python train.py --num_hidden_layers=9 --hidden_size=64 --num_attention_heads=1 --num_key_value_heads=1 --head_dim=64 --intermediate_size=192 --vocab_size=1024 --hidden_act="tanh_gelu" --norm="layernorm" --norm_place="pre" --norm_eps=1e-05 --positions="learned" --qk_norm=false --attn_scale=0.125 --bias="all" --tie_word_embeddings=true --parallel_block=false --init="normal" --init_std_qkv=0.0625 --init_std_o=0.0147 --init_std_up=0.0625 --init_std_down=0.0147 --init_out_by_depth=true --optimizer="ademamix" --learning_rate=0.00088 --beta1=0.9 --weight_decay=0.23 --lr_head=0.0101 --warmup_steps=458 --schedule="cos" --final_lr_fraction=0.0 --batch_tokens=[8192, 16384, 24576] --max_seq_len=512 --doc_mask=true --train_tokens=132100000 --max_steps=9130 --dataset="wikipedia_en"
Each number is 128 + 24 x the weight over its row's rms, rounded and kept within 0 to 255. Layers, rows and columns count from 0. The size above them is the row's rms in percent of the matrix's.

# layer 4 MLP up, 192x64, rms 0.169, rows 129-153, columns 0-63
size [ 77 105  51 113  98  78  97 103  95  96 112  69  82  81  94  94  99  86  81 106 107 102  77 108 113]
[[125 104  94 153 129 151 154 161 134  98 160 133  87 152 164 123 141 140 132 147 122  98  92 140 183 130  79 143 164 110 106 148 110 119 134  96  99 145 129  93 149 114 151 142 133 124 145 126  95 169 164 115 116 148 121 124 148 125 110 155 103  93  93 110]
 [ 96  78  83 114 159 141 123 136 102 122 140  95 124 128 127 176 134 110 116 138 124 120  74 169 102 112 134 140 131 114 172 159 165 114 140 141 110 141 121 155 122 147  87 117 125 129 133 153 117 117 154 138 121 165 136 135 146 160 104 179 143  91  90 125]
 [142 141 139 123 153 120  97 112 148 136  94 114 112 133 109 118 173 139  89 124 100 170 136 158 125 116  83 154 144 104  98 131 104 172 169 114 120 131 127 131 103 125 162 153 119 131  86 124 157 157 181 133 120 104 127 102 143 127 126 160 118 112 190 131]
 [163 184 159 114 124 137 126 100 100 151 126  70 119 129  83 173 121  90 137 118 147 172 116 137 117 115 133 118 187 127 123 145 112 159 135 170 144 129 110  89 115 137 122 138 100 147 129 156  98 108 116 138 121 105 123 109 125 104 141 127  80 129 121 129]
 [104 110 114 122 137 133 166 114  98 163 134 116 112 179 103 145 103 158 139 116 120 122 107 119 168 124 149 118 129 160 117 156 133 154 128 161 123 172 127  90 165  92 159 106 141 145 143 159 128 129 133 140  98 165 119 113 108  87 128 114  97  83 111 175]
 [117 151 172  77 179 155 122 113 152  69 122 140 126 128  98 126 109 122  69 104 125 129 144 135 123 115 142 112 101 133 145 168 112 133 138 125 164 159 132 132  99 141 131 174  98 152 151 141  92 145 165 150 111 113 121 152 138 111 148 116 131 118 102 103]
 [121 133  88 120 111 150 139  89 143  90 136 125 135 121 140 120 143 128 138  78 141 171 133 119 150 138  93 184 147 114 107 174 108 173  96 135 109 148 126 101 118 131 118 126 157 110  75 138 141 142 151 147 107 105 137 109 128 159 131 125 145  65 154 129]
 [145 139 139 101 150 105 136 153 156  98 156 140 134 144 144 112 113 147 109 137 102 141 137 121 123 163  83  93 131 118 175 144 109 129 156 177  99  99 107 125 115 174 128 116  83 188 114 150 101 151 122 138 114 186 159 106 127 121 137 124 112 121 118 133]
 [156 117 139 101 109 141 145 118 108  93 114 137  99 172 118 160 110  95 119 143 162 113  96 112 158 153 162 118 159 101 119 137 129 135 135 154 136 141 123 103 149 137 181 163 141 108 124 140 152 170 165 149 106  83 148 130  94  87 127 100 103 136  95 118]
 [135 112 153 138 128 114 137 114 107  97 104 141 126 149 101 182 118 121 132  99 123 147 125 120 144 114 153 168  83 129 114  96 137 151 114 103 125 128 116  71 132 152 128 128 116 192  88 119 160 150 179 112 137 142 119 167 105 112 165  98 153 131 102 127]
 [119 104 122 144 132 128 130  96 128  87 194 111 115 122 119 127 161 134  98 175 142 147  91 144 143 152 134 135 141 106 160 116 149 143 109 133  88 111 118 106 138 113 144  70 114 157  77 147 126 152 169  84 104 112 118 139 148 142 127 167 129 132 120 117]
 [119 141 122  80 111 154  87 161 118 155 124 139 114 138  78 126 228 129 100 117 114  96 166 103 110 123 127 172 113  97 120 113 136 153 131 131 127 150 119 137 154 125 119 114 125 114 149 125 155 101 104 165 111 110 118 111 137 156 126 132 147 134 122 137]
 [108  94 145  95 179 134 138 104  85 120 120 119 139 132 123 132 177 117 108 112 103 117 112 179 153 130  98 146 108 103 122 129 148 130 124 124 136 186 113 133 121 167 135 193 128 127 112 137  95 110 138 186 139 145 117 140 134 138 168 125 112 132 112 103]
 [145  94 155 109 139 147 156 111 135 128 140 125 111 120 127 119 124 135 144 143 112 151 137 105 107 136  91 110 125 164 126 139 153 108 129 136 134  83 112 153 122  81  64 111 164 149 134 125 139 159 171 126 130 181 132 100 109 130  79 176  85 141 107 114]
 [128 148 117 149 140 104 153 115 126  53 132  93 152 130 123 147 104 119 105 154 105 155 131 111 128 182 111 106 153 136 127 169 117 134  85 118 110 122 140 135 112 138 126 154 152 150 119 150 139 151 114 160  78 116 131 105 104 167 170 173 109 116 108 125]
 [102 167 145  87 117 147 133 133 158 109 129 103  92 112  89 118 128 158 105 124 103 144 115 119  96 114 130 127 120  99 160 129 125 140 147 168 167 126 111  87 181 100 120 153 126 108 145 115 136 133 134 148 128 134 149  83  96 148  93 193 147 140 120 131]
 [116 131 158 106 138  97 133 126 132 160 102 104 146 140  87 179 150 120 113 102 156 128 135 115 172 105 157 108  90 134 141 128 133 128 145 143 110 147 116 139 144 145 124 119  77 167 120 140  93 138 122 109 122 107 136  95 124 119 117 201 132 178  92 147]
 [138 134 148 147 126 144 130 138  79  94 128 141  74 136 146 160 126 102 162 159 163 109 124 106 145 140 140 125 121 123 112  74 130 138 106  85 125 154 124 153  85 113 127 138  97 104 120 139 110 122 196 137 111 147 144  96 126 162 107 139 148 105  87 131]
 [138 155 111 120 135 129 120 105 131 135 115 118  83 115 125 138 132  98 132 124 121 155 115 179 119 104 166 110 157 162 150  82 131 130 186 134 177 154 116 100 119  62 101 119  98 143 166 124 118 151 146 123 131 103 153 127 115  94 108 125 141 152 131  97]
 [125 153 127 110 148  89 148 147 179 137 149 105  70 118 159 157 125 149 105  93 141 138 105 115 153 148 121 124 120 107  93 150 117 145 136 130 159 147 116  90 124 132  67  68  91 123 153 145 139 141 168 125 125 116 154 121 106 121 120 129 160 115 132 140]
 [138 169 109 142 142  93 122 145 143 178 135 149 125 107 121 102 143 143  85 109 134 120 136 151 134 120  95 149 102 100 113 177 145 129 136  98  72 123 113 123 156 145 160 135 134 157  99 139 155 107 152 171 134 137 149 104 139 114 136 161  92 106  78 136]
 [ 92 127 106 106 178 127 104  98 123 125 108 117 127 102 138 138 108 144 123 144 116 115 149 137 124 123 169 123 116 136  91 134 127 128 170 172 183 146 129 128 129 149 124 123 126 121 152 145 106 147 108 163 140 122 193  86 128 103  94 162  96  87  95 143]
 [150 110 113 143 104 110 129 152  74 127 136 161 115 132 124  64 141 160 148 149 129 122  93 137 134 177  94 146 137 121 138 130 123 122 168 110  89 120 122 115 109 129 160  79 150 155 120 129 156 130 153 137 124 138 141 124 151 141 102 126 130  83 180  89]
 [114 102 179 128 195 145 129 120 129 103 141 123 123 149 102 118 141 130 174 133 107 115  94  90 129 137 134 157 160 145 135 135 111 148 114 130 134 136 118  68 105  77 106 134 155 152  88 174 135 125 126 147 117 130 121 168 119 101 132 153  90 130 141 133]
 [118 130 120 138 168 138 124  93  93 131 132 145  97 132 125 158 138 121 150 132 125 118 150 119 165 120 165 110 120 130 152 154 134 139 129 157  88  67 109 114 135 102 167 104 146 139 110 158 143 157 160 124 123 145 136 141  93 112 145 129  93  59 179 132]]
# layer 4 MLP down (transposed), 192x64, rms 0.133, rows 129-152, columns 0-63
size [ 75 105  62  87 100  90 112  93  87  94 119  79  84  86  94  88  97  94  97  99  94 100  81 121]
[[127  87 148 116  96 122  85 119 174 125  97 124 106  87 101 124 168  92 135  93 159 154 105 125 112 106 144 158 139 106 122 148 138 175 136 140 103  92 107 124 157 139 142 132 157 113 154 120 105 125 116 118 131 114 100 150 111 162 149 154 128 115 182 144]
 [123 146 152 152 141  78 108 119 133 191 141 119 110 103 131  98 113 118 174 136 178 104 108 128 115 143 138 155  98 162 145 143 112 139 121 135 179 111 144  82 112 139 140  97 109  82 109 109 136 130 119 129 103 101 122 104 149 105 159 134 107 105 149 151]
 [133 122 129 140 142  99  84 138 128 145 143 110 142 112 136 134 102 175 113 143  85 108 144 134 145 130 125 156 118  87 137 144 111  54 128 127 135 138 205 133 108 145 152 116 114 138 116 137 123  93 150  86 139 145 142  87  99 151 121 126 129 173 138 133]
 [160 116 130 121 163  99 154 105 127 144 127 170 152 123 121 113  98 132 129 119 131 146 142 135 130  97 152 123 131 137 153 166 168 114 101 141 145 127  95 133 125 124 173 116 182  90 191  59 145 129 136 103 108 122 133  99 103 134 142 123 104 114  99 124]
 [104  99 161 117 173 143 130 120 138 153 168 154 106 110 128 120 148 147 118 110 152 106 152 117 128 114 126 124 100 101 137 155 137 154 176 151 151  73 155 129 159 139 131 109  93 161 107 193 137  91 131 143 123 143 106  96 108 108 103 130 132 144 114  95]
 [147  96 154 133 105 200 143  97 120 162 137 124 115 163 157 110 134 142 103 134 109 139 115 141 120 102 124 118 164 140  99 144 122 109 107 137  93 124 132 119 135 121 153  77 156 127 108  91 174 141 128 109 125 134 126  85 112 104 138 173 117 171 118  92]
 [137 126 145 104 105 108 105 139 174 106 138 140 150 101 106 101 150 213 116 116 138 106  96 121 154 146 149  99 122 151  89 183 108 131 114 184 103 135 101 135 148 129 135 121  97 135 138 110 130 133 118 103 115 113 133 114 139 165 138 130  96 156 126 115]
 [141 118  93 130 106 150 110 132  88 132 163 126 173  96 156 114 111 163 159 103 135 127 159  72 122 116 141 102 122 131 105  95  85 162 143  95 113 154 149 170 139 159 122 133 123 116 111 134 127 151 157 105 112 116 100 145 117 159 107  96 130 173 123 146]
 [141 122 124  99  97 135 136 113 124 111 141 164 103 112 115 138 114 134 125 157 117  73 118 124 142  91 147 151 143 140 131  90  83 125 167 145 127 149 137 106  85 159 163 128 115  81 117 117 137 164 129 146 144 112 182 163 157 144 123 154 139 142 118  74]
 [110 131 177 108 120 152  98 150  68 114 125 111 128 112 137 121 130 103 152 131 116  92 131 123 143 122 156 104 130 159 153 108 136 134 136 185 153 122 151 176 139 126 133 145 150  59 148 119 104 119 111 125  88 144 110 132 149 157 118 159 106 134 105  96]
 [146 176 104 124 111  97  97 144 125  85 129 163 156 119 135 119 133 135 126 148  92 145 160 121 137 128  99 130 125 165 104 116 124 174 149 115 144 116 115 138 126 128 195  49 124 115 134 127 123  99 151 133 144  80  98 137 114 106 132 138 113 139 137 151]
 [124 140 147 113  77  96 155 132 110 147 124 178 122 145 119 130  68 126 165 131  89 150 111 117 140  75 122 118 109 133 131 138 139 120 117  98  89 130 142 180  83 143 124 154 135 133 155 141 110 132 135  91 122 114 138 154 137 118 165  79 131 147 148 121]
 [106 117 142 123  66 125  85 153 136 133 137 143 120 137  93 104 170 124 122  98 147 101 112 127  98 108 154 162 112 134 176 114 133 119 174 161 150 118 151 111 162 130 112 116 122 131 110 137 142 137 136 144 118 168 132 133 101 183 112 100  95 132 177 121]
 [111 126  96 112  64  98 121 145 148 111 127 119 143 138  95 138 139 151 156  90 151 147 106 129 166 219 122 144 118 105 143 106 139 168  79 135 122 122 122 138 137 155 128 110 131 135 129 115 103 129 108 102 136 122 136 141 140 111 160 125 107 174 134 135]
 [101 158 112 112 112 147 123 165 131  81 143 143 142 170 101 156 153  98  99 105  87 118 113 136 140 144 129 101 111 109 137 166 147 170 140 133 107  96 140 162 115 133 154 151 141 139 130 107 149  72 115 106 130 166 131 115 132  65 129 118 125 158 116 132]
 [106 155 145 194 144 129 123 115 151 129 101 139 155 138 141 140 149  88 139 191 108 137 144 125 155 120 112  92 125  99 112 150  85 131 120 149  92 137  87 141  87 127 102  89 153 131 117  94 170 101 123 130 141 107 113 156 114 132 135 127 141 155 114 145]
 [118 144 127  68 108 121 147 132 157 125 106 122 121 137 149 109  88 170 118 121 137 119 143 158 156 164 130 124 152 137  90 139 158 116 136 131 128  91 158 100 155 118 108 133 170 105 120 121 151 126 109 174 109  80 164 132 114  82  99 111 120 110 174 123]
 [105 111 105 125 129 105 134  76 159 105 147 128 140 122 174  71 104 130  84 103 183 121 126 140 108 104 154 113 149 126 149 119 151 100 147 129 152 137 115 113 114 152 103  98 134 164 143 130 122 173  92 124 110 114 135 182 125 111 146 150 121 145 156 136]
 [134  98 115 156 105 149  89 179 115 108 143 153 150  97 152 135  96 149 142 129 128 137 136 135 173 157 102 136 147  96 144 114 154 130  95 136 143 105 120 126  77 155 118 110 128  96  75 124 152 127 116 121  73 132 147 101 111 152 146 147 108 165 149 143]
 [126 143 117 136 109 150 160 140 124  81 126 130 129 131 136 129 152 130 121 157 123 118 136 121  72 169 141  89 120 126 157 108 164  98  95 135 128 172 106 154 103 196 123 103 121 112 108 106 156 130 146 149  85 157 128 131 138 169 126 104 119 129  79 123]
 [132  92 136 170 121 116 124 172 150  66 119  92 164 167 149 125 162 106 141  83  96 122 118 152 112 132 103 178 117 130 104 151 111 135  84 115 188 143 127 124 149 105 112 120 137 132 116 147 131 100 132 144 163 118 122 125 135 102 112 146 121 141 140 125]
 [151 150 137  78 129 160 151 112 115  94 138 149 119 155 147 111 147 159 113 118  73 139 145 127 130 109  94  95 139 159 147 122 146 107 113  66 115  89 121 148 119 145 105 115 148  95 106 131 142  94 135 163 151 137 136 142 143 125 104 163 126 171 150  94]
 [108 111 150 116 102 100 152 104 126 158 150 127 128 139 138 152  95 104 116 124 138  96 162 127  90  90 134 122 157 168 136 150 118 132 134 128  92 100 146 105 152 128 132 108 141 150  93 126  94 112 173 136 154 162 133 117 100 128 144 208 119 120 149  94]
 [106 122 117 105  86 113 143 111 158 169 130 124 136 142 107 121 105 115 132 114 102 146 147 152 162 120 121 153 130 140 137 121 150 148 150 122 106  84 134 144 124 122 144  93 115 140  95  88 110 150 148 114 194 105 130 120 114 137 175 181 148 134 127  64]]